{"n_layer": 9, "d_model": 192, "n_head": 3, "n_kv_head": 3, "head_dim": 64, "d_mlp": 768, "vocab_size": 7540, "activation": "relu", "norm": "rmsnorm", "norm_place": "pre", "norm_eps": 1e-05, "positions": "learned", "qk_norm": false, "attn_scale": 0.125, "bias": "all", "tie_embeddings": true, "parallel_block": false, "init": "normal", "init_std_qkv": 0.0268, "init_std_o": 0.0, "init_std_up": 0.0268, "init_std_down": 0.0, "optimizer": "muon_variant", "lr": 0.00703, "lr_mult_qkv": 0.7, "beta1": 0.95, "lr_head": 0.00756, "warmup_steps": 200, "schedule": "cos", "final_lr_fraction": 0.1, "batch_tokens": 32768, "seq_len": 1024, "doc_mask": true, "train_tokens": 191800000, "steps": 5854, "dataset": "wikipedia_en"}
Each number is 128 + 24 x the weight over its row's rms, rounded and kept within 0 to 255. Layers, rows and columns count from 0. Numbers have three digits each. The size before them is the row's rms in percent of the matrix's.

# layer 6 attention output, 192x192, rms 0.0974, rows 0-191, columns 64-127
090:141101146143056100110113137079116143085094131128167146137104107114154088071129150145133143092108144098119087096152166135130118124132116192102119136123111098121116146158161118122112153104153149
097:114129146130128144134119117138118137185076128116099103142126130164106140160128089081117120133147147130141127124099071136138130120097150123131112127111166132112128108179127129137108132189167143
087:156164134134124056118151156146122075137112161139161161210105106180132129133122122146074092114102130120132159157135147144112132141125117118107069131137139144143108133107146116135115155142105127
102:125117154111143135128153112129153130063119114163123102140084103131155118089098122167148137148066092122127118177171162157152090153105118133155159139169095152165151091123130105101126137127130109
104:111116154118159106147134112115113191124132201182114131115131124088118099131168167114125154139129137111172160105138078121108137141088138078139140084139141129141143133136117136118080145135117068
088:117157152147112120139134171075126171126111118090131120128122080136106152155177149141145125147154117137112117068195091131117106145102167113097187085109142135093110121160144135134183111093146131
097:180116136132135124151089137175121157103119140143147100136163118109161072132126109120173136102145121136105160154142100117101173161129117182154168139112182112149139137139100131148117131103121121
103:110124120129113115080148142107110129153135074120166115149125108103129141136150155141117101160131146157103103184133160106124158154104122124152110156096087046128087136147137125173138107125137107
098:119083076131161060082152097133140124120109166141125067112104136116121070168165117106102142147099110126120157129134128145153175123064112129092126168173134164109120154112122157119139120082105116
093:158125149107163107109149135128110125182101108163118142123119105097123123100088194152121103132103132109184149096092133181092138072184160081119101162123113131107114124090113126119069141155140133
098:127126102120125157154089132143126094135133095079136096135128172088140114142100159116167134135153132149114103175105128138090119120140123115156133155186136096149158117146154146154131110126121129
102:135135101113117157156154133134130115061131092156135144128116095114202121138164132164165146152134145136121098090166077113167151169113121116170132128155089176157117121171121130115121111113146153
098:130186101170165114119122160124130140110124104141094142110152103127085121116130160132125122120162099169134171123162165147124126151110117151145118110117142075127099134142119111138133151124117116
105:084145143144125130127135126158120169107075138100154119122130102149127148131148122151153099076134092162103146105090131129109101137124145095122115165083133130116117087132110176127133100170119084
098:112130124150125134166114185156149153101153160124124145116164106135111123163117169101089105130119128107125147114170130126150133115109164128114110153122083139160162130095118126149098135116125098
100:136092089145103126169133113144143143119132153123148109135112142087162148146124109114103131115169133145125085128145138120145120098098166127150087084120102166135154126183129124155125108159159141
103:104124101123136120122185137149146145105146159115126137160146126201202122162094089133123122126067157151151120159169114120106139143139100133135074115076134129110098159171137127136112110106129151
097:129067159132096098095103099064149111130122150116130124106088107137093117086120160124109142124094120136109104150105144140076134091103138097117129076136101129118064094118121164133125156140134134
100:183108129125099122090108152142149083132125124146165139141117127133088134190118153092106118149137161140098102114126160172120157147124140106161164146158119127149169149160168120117106106112173113
093:083138122122145071118131119117130134133108143101101115135126091146121104178101163139128142118138151155122125154191119130137178131142112122089184122141139162108160138173099108143102172086103087
103:115100137089160169090150095119154112143112140156136090109121168117158147089128135110138118126169150097100119101084108141138143112144101110156098113146110149127134130132129193094185116126141107
096:119102200113142135107093130067119108112109090154119149147151106138143121180129172124104121132150145085110112126142127106132123142119124188144149113108132072137132155182147145167089114128109093
117:101129089126154095110172149083193176127184082113101134164165154107132112152094126150132163118111152163094116108119141119139163081120111177144129120116094132132129100142145101137185141087124143
100:200133111113106087144073138139139122128133116153165168137112123119125120065117143105162140178120118139147109115101117138157127127127109123101114132125117172095143155184159136115166128154137113
112:110124074134139132124139111109144097134122124117090110121138102127165134123111120109120100119142082154109137140110151125141163084124124075143168086137152131139098117082121096162148140157119210
096:119161165118131083081144122139064164097136109096120148146140162098123136121138137136122127118155129131116104187131150156094157145119093146103124139139109089136117145091123130132163126155107102
099:118164144123128087082118130062122140174119168166115144139127114124131125152146083133140136142138150144150168123121111123100163105071143106123122102111149159140109138113109121114132094161104098
109:148175169151101115125148118115145131179115179104115106158148150132121193103136128119120058185120131115147077140067143118124094108136120131094106131172120088137149090114119160160113081142139128
108:139112142084079092147094092123176123138143138132115157149118137137126142171132131126140138088106160087144096142135151144125118104139129138134163150107113132136111144142107087082149126106167169
100:160122134152052082135127110116139117122138135144136093092146129123148128119133128101121091099137118124097132133094083145094109118120094118143181173157135120052158124119139142093105156155117123
100:145118129091122182177157132150113084164154158063131150187128080139156136181137150101095106123107139095134112123114131158171112099157127140165108135102106158188112145109073117134105134152148110
094:137136123119109160146103093107115122126145138112140131114179132168144162111107107142176093171120150132138124089095114120042119130168132105097118124169106114166144123079174162135132051121118142
097:141145106143163144156158098139113132116102131101121127134182144131112183127123103134116076104135053098138104097156127144112160110114122163111115148116108123135106118078150162089163148086119147
093:106146131107153126100123121152144162129164081160105143086152136185063141110113091121142157126166172103123114134108132111120142123157121142118099096126126129125089145100151148147113106153080143
094:143169189142117124117142134060114186079141132147153088131106138136162143104107133134120130146167147126162088146128125128130139156122099155172114111094117113143149133106101133149163107121127103
102:172100119151117192124121138121169106130138133146123147145128182134137126141135108125141104130108136118172121147134065114130159097129171119143102121143091099166139165111076109102085137149138146
093:136145099140106115143155109154150088139142162174153085122090138166122129127150142188116116143139072118170124130131191127120094134095149088167163162110166131113141144131133107099153133103132159
105:129157150138167121107098107131147141133134152133143111134148083116115136130112138159129140129143132116114086176105167134136114114106151127100138128054096091105159099167114078169172095122100108
120:134109122140126109144112107140147083158128105130162156185112100126098143136163143118134116105138132136097171116074138122154098103113082142137148097160229101128139119140137119133081139115096121
094:140147123127123166126153138103135102128085098159093142138102128101143155119113140136107120106089178118088148145137162184171121125137147104141132118132129155126160120122175095128142149138143127
092:110083071141134144130142146113124120069158144110121134121092118129150163119122120156125129107100160129130175116137109137131118118153136106078125155127072150178172088114136127110153118145146107
114:147122170135100103071092149106127124153118128145100173147119113156117119132094168156175138112086154115122148138122153136144111103133117090174153132122165147136153101128094163154125120129163152
095:151126122161110144115176107106131133149133119091163100134138144141158156146085073124112146131161166111160145100129146153110131128127119094124172100145114170102119118122146144107134128110080120
102:113133130149140136095125115068118145125109135157123139095130153119102119127138118119151144080160103146140110111138161138151092135153139114156119157155110156113129132108112151129135096111094117
101:075140135154150122113105111118124108168060120157111091117166151121080118168129160110154101155109138133125107112101162148133111141080117119121184133156165146139133160128134177113133137075149099
092:143099115103099156157131090140118115106188108138142139108143104144160080160096076133125148126180136111170145113111113136201121107134103130128145149119187160123131149147160148118146121144108168
112:140102136175145134152135137137117100121125108159152067171144129100155171150125124065114108085138111158153130134156109122119167120150140122131102112128158160155143132126101117139116158128130158
100:139140124110112139141119133140146149141140098142123114087110062104121117069132156156138135125149113134148140019137165131131104118132137142121155149146121127088075080131139134122108118133121155
119:126117106096093148151115106146111124136110118145159100120136121108133146185110088108127060143133110100130137134101143132145129132134065142082116084158088156190170137135145123109089111100138122
105:147107097126084133173122151165137150139154138067103187105108158121124131145142131132145182154100125150141147162131140130130152133161087174122134139123129115125114135124100182087144116108137121
096:171112122179141153130120169125108152078142150138171119146108140122148135107110110155117179112085118144111119131144123094141165110160104146136120168134117149115179156111145090109143131126148106
088:098125125154072098089099146147145146118099149128099099086083108079119109107140118112150097139160095097151134098138116125145119133129140156126088113150160184127103140138073131141107117149129100
106:128099105118123113096138117136122126146144165144146118187157142167081117125116112126139110162095139154130126143092158163111108100167162121146122110097143102134109137132116185131112133093090080
107:140144180167139096163107119111142157146137152134119107123113109121125097105099138098152093140147165114113103121160170144156101094083151157149100131155160115084184143125121103152149144110158094
107:116159105133116133104150141150087132108140117076090100114125143132112126148134138163121116105130099134154168117149090122141101088113108140099107105159117166162111129173138148137116135056125135
105:110158149090139155110116136145135153079130114115135085121150143171112137121098149173080103125125071129149098104158142103127137126115116144136142116183146099142165135103176121155119152129172116
100:121109113144141138159138121109119120113168126124159138140111149146130133120163104088139137101086112110104111140103146144111185140094129104174079104131126147134092139126135111164166123173121167
092:147193118118132157181105132153159138118156116133146177140125144077130158091158054159155141072152105098126117116130143128166138081127101133084111110149159123070129142123153153136188136113156153
104:106091118104127156101121145191113101139103096099118117128105135035131164166115127097107155137115133136161108137123097139155089156168108138127101117157131139159141128151135128133131141132122136
092:151166152095126155123121149122160132158138137182137119143129116152106117143107106162100109102131110117143161117076116078098150116102134141103142154127105103143162079121151165165087121126122107
103:172122117157141126125109133101102148139122085128152062071109098146125151189185137126107131150146168132109121123129099131143109161109132115151137143082169131122090097140131164137113132151147116
106:153162106145104126155163082093083151126140143146133153142127172171126118162117110098123171105066155159128118123123099103146100144101137163099159154117148164131150108149172168140094134100095119
096:159139130120108102125141145111128130093123123113167095092079135125168133120145121146123173086139136124095132143112135083139098157078124145117116188070139091114118143126147111154099127127099103
097:118176130155166122121140138131121138121143150135126155131118160111114169077110130099135135134155117131152121138128127164128114080112105131173128091191167083139156138156130117109108179128182099
112:118161130115114104122147104161119111112117162120143099102131148127134187090166105147124114124128140187112127107099172109127125128083125120097120149137170119089085136150129117111134122180128155
095:088150113158115116109107116133160083095153140130120135165123124129117097150132121090086153120141129167146124106140138141123126152090140153061132142123169126110082095103090128150125120097119120
107:098107134140088097122114141125093139133135149126116115149151084180105140120114079129104119203136139136169141099121105116170134135137146082097134123113199123127127120119094145115123129120160144
107:159130153138138129122153109095142080165134195116118127123115100172198086154140101124122117160126112108129130108149185136128106127132150155135140163174112118092147119105151089111129087155123143
098:114148115116114119119132129125099121114145156120144173140083118136170086103120109137109130174093133101157138109143117115109119080127146087114141104152141145139138097123116075093193094113146085
095:099137107185127124129123130161120136162089141098114123098119079117163137135097129143134102140092129118176094110160144100098117098175137112165099139107159079133131183148124121114158124117143142
098:077132125139117110166126130077155098136143136132124103159145149143129113134087170087089111124120146132123135110134120119141137105112143115213102144097109178118150113157131117149100108125081192
106:088084119176145094146124108135119156095140123135118136093121147160138155133089122112113145148129146138164087162141117124104079135143130099167086129091121143121167170152149115109119135156149120
098:128152169121148133091159145120136115067136141114142120124116125108134106197133153116137107136135132140166158117145161120116135122103126130116136167139115129111127071148181160105141137138172125
105:135091110074145129195147173151124158151124143122117141134128145149146122118161142136131153083116115111193097131119085127097128128097130162115123124165167113118125125139116143144115090145170110
090:119154114146126127152145186120159122134138090082099088125128168080134115153100147135139123097108100169117086147107123105128111107159172103127193139099132119131146136123156064171077156136090139
096:139085166132163156106163185149127122134150152158155131095135095124129115112121123143136166124080132143146100139129083102106099151128166144086165161136144101136110122131135156138158117161137163
100:143157130169146095119123159108147166142128092080136146115099111136095109081145102091139139140113130116130146135164149118156065091166120122076145134152084137192139119138114095114151100157171133
103:168147119121119128172149100131167102157149111103107176107143097121119147181103152160176131138149128122118144117140091096136090116118145123111130132158129127146180140116083142103134132131138094
091:104138126179143128143159121150142161120156134120135146077108160136118101120098139103124148165133116105202132156112155099117092132137116115102118116114139121077142148135128132132142149126135133
105:096096097182144069138121135096094135151149134105102122126109140145128155156117132101104167073068168140148130154129161099121131106150099125104080125132107122116084134133181135125112115112117173
092:132152139071137173098165129101106152134156123105129119121101158179125118157137153133055157150152116129054118101157102122144120127097124149094159144141137136087072113129162108122133142092149134
107:134067137111146094166155134154099129140148153112101167120161087129186143148106175094133141124131134108123132126119187119129154111116131125128117124107167094120135137083114126067121137139179103
089:142117118090074090132150171103109160110113087136075149125087090120159170132114128126134153135121123143123116157169143120081101106148115083130103138060136151117153106146126095168131118132113107
109:132164095116105120120112141098107138135112125136111129106104162141091115139135118113113194149102134114161115126166138135170050118117100109137163155119095137104103127157118139099136132111130151
090:100123199135092099115137105106164132136133169077116105142138137128155150091105149131109103098087157123150159155093143131131123129105136117186154144137132160111119108154149080125099142144158110
098:161114098127105194118119138129150157065176136105135123160147110153080165145124096109134106157138100119070125136126143104121097166160103144131111132128157146151132152133089100144155104114071159
094:136112137159166173154107107146160088102096074158087116072105118124152126171137143102134114128133096126130122135156091086129085149140105099174143150117101153091103111145146066056164129158128139
096:148133135130150124151148094127111121165142155109053099141105152138161099159145113104091165163107151148152106094118146187083176152109107160146197132110073116113117100116139143183145145132130111
102:132109156083138121112138120135075161142122130138135071088071144089085117110140104160131129114125165146120157103148129108101097169156154104170100122139092123098099135099122133173092133164133107
105:167111119139158097146107177131131091138182157129072133138127124127166113138156136146122132105112103147156116169184162162104126124148132135118127139106122145113091104163111178142129099148103114
103:131124110111152130148123154143090124066117112157156136162152171146118155157108155146133126142128078128105151121205127165126157136154118119153136131147152136143167103151122109139137085147183158
106:126109131093091137128162124127143087103110155111068141135118128120179140132126137150168138098139084153127146175133132115103117149161131131166137117083097144160127130111114122155105127142122140
101:095163139092100155103139134144150145092137115112130186152156115136150124107135125134150101115122089116135165137139152114136141174096123144119145130165150118112104112091156100131090107155113063
108:126116113128129134086108129143153120109131152134124098109114148176131083110148091137142189190128116146085110101113116101160130133099120157104135115109195146124107097131165104118135138137113094
099:128127158138146169113128069144129129147158118141121128123142165096126146093127132087127146105132158158091132145150101115121130158128131185117185142133112153141075122147094171154084130115133156
103:127170137125137094098093103137099154156100153145145121152094131088113092098121118169128117157174110112127143131119123115196164118162135136162102140119144147103158144078103115103118089137158142
107:099111119105068136176125153116121082121122115125166134125085114202128139164145136095099139108146125106098132106129162134117119116151123115100176164095160097115143115140133138140120177122123152
109:137147146084120128125112136156087119148114114114102112124128103140114165092119131121134186176129110111151126101136111094118120165115152161150086129115118166079139081180064096119073131148160153
106:056138130152158103123142149137141121135131146151145108107123161147152140113107078176139113121142202127131144151105119085127138118099115095135094125163136111140078105150177159097078097130162158
108:164086115149121182100134115137102131081121146110184140093164151106132135116145175163160108119122132186127112135161114163153113141133090121113105132144102121109123148109123143107112117106119135
106:098150098159165093114138144104135158082133088143099107138109144105119138142130128135129201132138119128138104093146156156151160160091144124096152136146074139140116151134129093117155070149159103
110:131127148110135103129077115148140091139124090131131127116129097143172112084130093116146174112147127137141136110165139107129121121121143122101150127100114121120124131127166172081154117068115157
105:134130122136055138140160079112103122105147121145117129121120133118126126134106125171154147152136107177100171114119140128128106102165112128120122125154162127113122170137114187176116139162125159
092:108141163151143167140154111125156122106176122082128105114147138133109103100145156159117142119135125185174117118112138144156124109096095126129121087112086140144152141131169127138096106113114071
102:147131146158109120112131141139084137074153141161161104114116121078096120136155132139109100112115153156123101141150086106158106093101182105099132138154113146117137114127144190134158136155130124
092:153107108165104088126151095104134148088103094127113104125144157120143095127135137112085126123116099102134127139171138174123121112123111135154108132143110123134084127132183112114171075135124140
100:148101115149047138112131143101124145140140118114088111143091106120100153136112148191026111157131190098158121128123130104149077079109138135138106158116109125162112122118112120125134112163095120
102:095157095129119110139129123148157166164148122142105135117155146139128141095118127116130120124161145141115123122174187104167179158074099107131155096161107133112105159109155147105162126090112141
088:103135073113111146104149114123165157140114129106111140125126126111142165119124107158096107110134116120136141136082097166133107147119099118130126166158093130175130148083099149091117100137133176
097:085127125082118097093157116102121157134135134152138135118122097110123112120096129117121141129139149158198143154174106135122104139130092121067094140123119124110105129103083122080154153123129179
101:163151140158144110132157101124123176172127135100149145114130149102108138093163141077136165167163108132179071147138157114169155129152142105108133160137145103156135124127087147115132119130124115
093:164153137128117080106167159152131141116135144172167114087118090125125165117135128116094163137141168153141142121151101116092124099128148084121126129149125164111122151099149091155115117133139103
097:126106151137146103097128135076118099124139132112119113114119140102138128140074143158118156112139108170121152107121156154110133115107113136104148085167145135181151123124171125159159137121152107
120:114128102043115173161144129114109146107135116160118122098142144118108137092087131138103163108154114169132131122145115146128142136112118038119109129103123138141146115123131126137133162141129136
108:122170127107107110079085097077114159096143108130130133109113120139075100131132147109104161162177129189162138124167126094145145174156185135126183142127098142147103118124124139118148116132124119
102:113120100150130123130156097098124135133088134138166113103118102129159116128140127106136154169113134133112159157104121098134150108145146105093141103149132153054106101174126128102146169130116171
095:141137096127182156133135119120098108146098135130106139138133107124147149126134141088148100152133072154138105136188137125071138126087135139078120128177139093151058109122144121074159141161142147
117:125150173147112205149077143153147146103143110102152137108118103129122127108127175098174136168165051087094134121098130095107081111108112120149157121105121083159146106150116153106126121115140191
095:143119114079086156137098109115108145131129088097108106095131133149166132121122176141181128089117115130131116110098063141122085123163107149107131123115127107125150117132143084142103134083146155
099:136089124117129107134141170147146102127133094146120121149210124131122107138156157105199131110139110139115110128070102136128154136082101114187112103126109159114135124125138122056145135128115101
102:139097110144097080125179107104150180110123161091129132098141140073125126153128148150113170126130178167094101115156137114180120125105103134060169163158103095128100159096116128152132138129124115
089:102145160112135149122166160169157161125085130102092129095125141141114140147083107114111152152160086158125139174144146114113122149114152124087094102109171096143122082108108090157121106153107095
092:127141156142132150163137115152153103146117100186146110091167119103131135138130122105201140157136112125150130132121125117091118091163106094142161099165175116090175125157157087111115147137141141
095:157132158141131155113142141097117139089149115137098133150143112148093103132113120109104173153106098101099152142116090087102122127138163141150130125088122105122116078148081126144175106076090151
101:131142117096187136164115136143125178125137153139170120119131129155159146111124148171140158115114116137188104145125195103138146157147138106191116146142103142141160121149131123156076094131107156
092:108115103137149085123121116140116146157147104159091094078138136145111114126169110142129161100105104165157085125157131139145127169094121091087151104120094113139155136143158107131187130121128154
090:126120172103201154121119161130119104081109162141146095104098130132111170160104112156118107131141108147116169079166143151127130151125160108107148132128101113122144125150123125182134174152158124
099:077154120153122135123091113184137102145111104125097119147124124149162100090094107146133143156111118123123114179126124110138152142073096126122196099122175090096081168155144166099158161182129125
110:117095130099124139155111140129100135174105088133151114123151177161137147139126124149102128153110117110086166118086118097124172155105128073160086107111117109133100143176101112128095149116149116
086:126179165091153147194125105202081141144121125137109102104137120169130140149157139124167120117104154128105139114105108125146102151121131113146148149122130098119128146146160147114165117087177104
090:134137150154146073105102111108129102153122144154067190136115171156159135123161086132114154115138163141095098114173076077159117147144137111148172118102133139144125139116155182141127125147107124
099:146204107094184134142155125172108157116153157069103109131138131127162117140156106142124146125182146121144106132129146159168139155117133124140126132116126138141153151107194125121156086143153137
097:120162151174136094129085148150153139174150100128152147130110114074162154138125118101122146094098119133125077094068118134133110133106104140092122119104104091117100144098156130168172141142116134
102:144110144092102109115104180119096138134129168136153136148150089150140161113110107141122108135074151133160154116118175135142144114133129107131131093026146101169140133170132130120094132139082125
111:107124102129143115097106115147127138109131146156118110103047134157140138163122106123140130079121082121114134121141146101154114128135138129086140094109186122080112100139190124133152158131083168
097:107129138151169132094138115116126163123111155122155098127158123137125103116160095160123148104124158094122153144118125100086160160118172132103080139114108097176139119122145110141129095181080120
103:131159100099148117080150182120111095128141138143096149115101122105177141132176119149125174100159120160156106059114134140170152097167108139158130124131150062131142147141095101143187155151149104
097:155156126142113173144100152205085130147143138084134168142189137144112170116126149120114112123140147114134146158128115139120143092129135094128142086139130125115165146172140089111169165129122124
095:157121185142090135101104120157117110141109149128102136121154100122123140107170142134174128112115134056197137108096119158129099135161166115144145150133117153161147125077104113129128102202135141
095:155148133117143139133152141158107117115081146115126143157149079135155172100112137140107100102122139184125104118113139158114140130142118096096126156127082134166134134111121097105148118145094092
094:135117124120101108130146160108125094106105124115133145117122133105082151127108139121118102134133139114152186093099147134117106118194106089112154185196089134120104097115115146106131084106170150
093:097116122117088128134093161118095120128162148164120074129102166106123161169183101097112167132165166108136139122124077136131171158118115101136140113140133157151147066064124173129135188120154101
102:153070127112081186113113176144159139091131151108160161154151159117122125140105096175108108160100096140061130163130114148104128159129120141142147097074105169152163133126108126161121107092124101
097:148140147145122126138113159144164104133159121130115140104083100101120150162146149113142115131138119118165072083106111132107097145135114128084145117136134166108145119144134155128156139083155150
105:182103100086111174091125098125154150123132099180097135118080123107148148111128103101100126174143098133157143130102147134133107210118148140125141095126155119138120155140128157130172179092100149
099:136132149167138095104140165127108150138084134151143158124089177119073189132126168096146115079104129128134143143144180127132139098126184097143166105123098073111143146106126125109171122138168123
112:119107087118177106162146156117133114082165133097150136134095160122125118154108107120116097159136126127111110099158185117115091093101126133070165124142108164131104138141141108153122077148154123
095:132148124152109183117127129095111124121171172105128148173139140126099126148120159142123094140133104123100159145125100133131126099105065137139139136190085179135105099102128133136154116106100149
101:137104127182187128148117134111100118097137090144129134108143132121141179140145065114115180128117147137210156162135096078105168147152157120135153111098138075117142105126124120133135122187122104
096:159143133097146149096148128161129135138106091142128133112122102124101116103152146142155145127162137146159177171134114151145103150174138095139151130119152121088129140133106109125143138106120103
095:126152114176134133132098105157120139137083097116137106079100105176124147100127173170123153141136104156109137153086082175111183118134083167120134146083155121137129129148112129127121107137120141
114:122110109110128145142145122150137136177141094150130133098131105160139150146161132151108117147132110093177141120112100094127155089145154122122064128172144108121169108093117137142127150133156141
096:148150161069126165168116137161122104130105135113137109096148138145140130176206115094153140112160157094160156100121084120109091140140164111122103127203143116154139120106110170140106107145135173
096:157110132136185120117141141156121182135108109145141127118144155146138091141132137125129164087145096121135098126184137132124128163123067143099147098112138150133138155127169138149136138095127132
108:126110119120114059119139161131102113075140134137153098131139094107144130141111149152117148147126121154115123127125102145146165099170136133141073133147142161117128138121117089204095158145116176
096:126162129164148124102118138116120117170061103123124180135118151109176141106168114142145130118132168151117104143136144125160109134104122148178142158151106116141135163155149123133096127151121168
111:131109127153067093147132116118109092138093131125076114079130154137145154109164093154100143140102138131146127125129099108160132106119165094185099111064077104114099104093084079113151116138108104
103:134150128072132108100165116110081169136140144100135145136145156096161091135096080119105137108113144133136145125079112137171131176081081191116126107129089147151142158128121123118122120126127126
101:109169117158135123161160135128133153186163109127110125126122128086126126118103190115114096146139141153121137151106192128142166094104148129138103132124150088165119147126113126138124095163128135
096:155106142165089150126107134140092147152180155140106140120153155131116163126129124135190051151095147132168120129119116140064103130127105095127206126100142111147153132136153144113081155185129134
102:113179151151135138132143140157145134145106159119114149159131149066141086111151125134116113132106133110153142152155153110117145120037108134091087111134143128160122128123178090143117129106128161
102:094108100158149138150129174144138102108100075090064142109158117112166144161108119107111145132129087136177138094096106115097125102156091151128098118163136122086115116122189132125128148103093130
106:128138115100191135124085133132115083142171165132090139111070065115136149144084071120135120112117140107098152153117153099105093137156144128150103090110106127108144096143159175101156115098144144
109:152115099142166128138106117109073080133114133137135146131107128129134237108152140143099083112148142104128124129144165123100128140116129092168085119129171130148082150118122129096129170085110178
108:132123091114112120108096142132104125078139147121111130119148124131119157098107165174160078179152165126079123096097203137141126061166171123124067169116124124127149108169124120146102144109151124
108:120142143149122103158147110153136099123175111115141110138125113134086138103149120100141094155152120139182102110127122115110119167126153126085101142113142085107125159081129133097141148110106132
090:122157185090175127183174109196100163110152175116135127131168141150181099109124142081123099141142124113140129144088136144147127141080123118090116105155114099133131158133140143110144090152122130
093:099133105153095119085164139118118144167142160166115151121136148125124132121161187137128125140062101141087140104160094137135138127159138154073127160148119111167130128103146155172158107113128110
096:178103146088126133185161134080112144082133153170139143125099146127139155140095121137104133158137157120185144099124109124123149096121154151107129136125137115154119117078121136110114167162124138
094:135093106131137112130132160147107061174132089068118125112118110114136115118100093108108145134136136153139131107097101123158130111087130149122115172146138131150134082090169128137136137152125123
089:104112098114131164120117114169128101204111155122151160180112167154142108122138127104170108126119142089195150100077124143118131105166147153134149114149155166123184153112133165170128120133118160
102:111125155131121064108133094116109148189097136128125150116116167159151122146153139113105090120154140112122089124141134170149154189092079079193156113101132106119119139146144093146122125124093116
104:123157134117130104106093134125100143141109144131121160159109088144095120178121106103096098104106123138144127138115085104106120087137139147103101164141132129119096169126127143128106175167091097
093:135135157161137102128127143102117097136143150142111101094145122081145129107167151119125104128128103141135123121152178145148151084112127082190150123097125089086141169118172113077127152121162144
107:113105105090096155122136143135122113164109161086138148109141114164108126122107165125113101134101169129126108130167141104132156149114151099148114080138070164169143110150137159103147137096144111
098:141143124126085103111107145143161087164147140149169152184100144117082148150131109149155149149114138126156106090121099136153173121123162110125132141139146160156179113114087141094131147149136128
097:163099163113136119105111142123104116146106159135117135162118122139157096107124134112172130094146144149062117137112077122110120112109110123163125077159121145108113125121158087167092125152090110
090:098111127133172154166140131128157125096143151163129121131127124157139168135121107160131081164074140161139131102100173106125133110153131129161079149152138104117086154142144135166129129139117118
097:118137120116129147144146137153122139069152148147093128105095131119139085138128150154183167164163127129137087126167066191118087156155121089095116157148108100153120094126130091141108130140167116
097:131117147160106110107109126132104075092133119120104120080143133148124120093150160136169095115135090141168146096108108174119134162179124144147118094163180082126139171149119119100155106124114137
104:167110099131146112103154138109127155130099113122131157141152104131113093178123165153145125127114113129081124162172124166127120115119106171098121154118146147075128162152177152141144181081148137
102:120125081105106127159136115150049124126146166128099117135136123153096105117121142137129063106141145163156101139091122107082155108175129112181120150175129091124148160130145129153135098147181131
099:153125133124109146167140107123149141166133116172138078165150092069135166119132117100131092130134106148137099168143150127129107120135098128101081120117101106160132164128121114132130116180151051
100:121102120164101118100110135125190166152168108110142183091105092138134111136166156073115115124097115110134132132116162101136093134179100104146057117124163101180129145116121119099113096165094144
097:117140130128132157081143125104145095158118092157163131118110105158082163143096143130070149097134133120137133111144091126128135130114142138097114156165134139182163130155152149120104121119156156
096:087157072106099147126143105149172159136169096115165126138103141132103136125145091080118151140110119141114121123129091097171110139146138105114126135134153121131121124107096100082172089125122137
092:154084155155108133167140125132109122103152106126131107093123145145113127121126169129113149112125140102159129116086093146156137103152155121127124143098151157128163135155113115114117136121202153
095:127129105155101082091151132118115175109159130133143123154127155140146133166107146089087133153094090147144124134137145140121161092104173161113131200140136105116114123113096084134147099107079127
088:152117097154113183115106134085103088116118079119126141120136134132150139149102134170152127138122157145123100114165113105160089158150100117118158134087160122158133113162148116133133133170137150
103:122099133161163134110142145143086122082135113121117119084086115149093137129162117154121140154128165137144154118123110119114142162130118065136151108116155143088104148138083107136128197154152181
086:152106122169138127111149150119112122131124154119141099092154112127166088150165104102147137111131113149148156114138161099132130118162098128137087135073070130121079127191148152138096084138085153
087:150144120133116126152106154113138146180125082130129122106123084177134178137180120139136095152096128163115101144105140103128146114109165114147139161134119090131134115066127117127147137115129119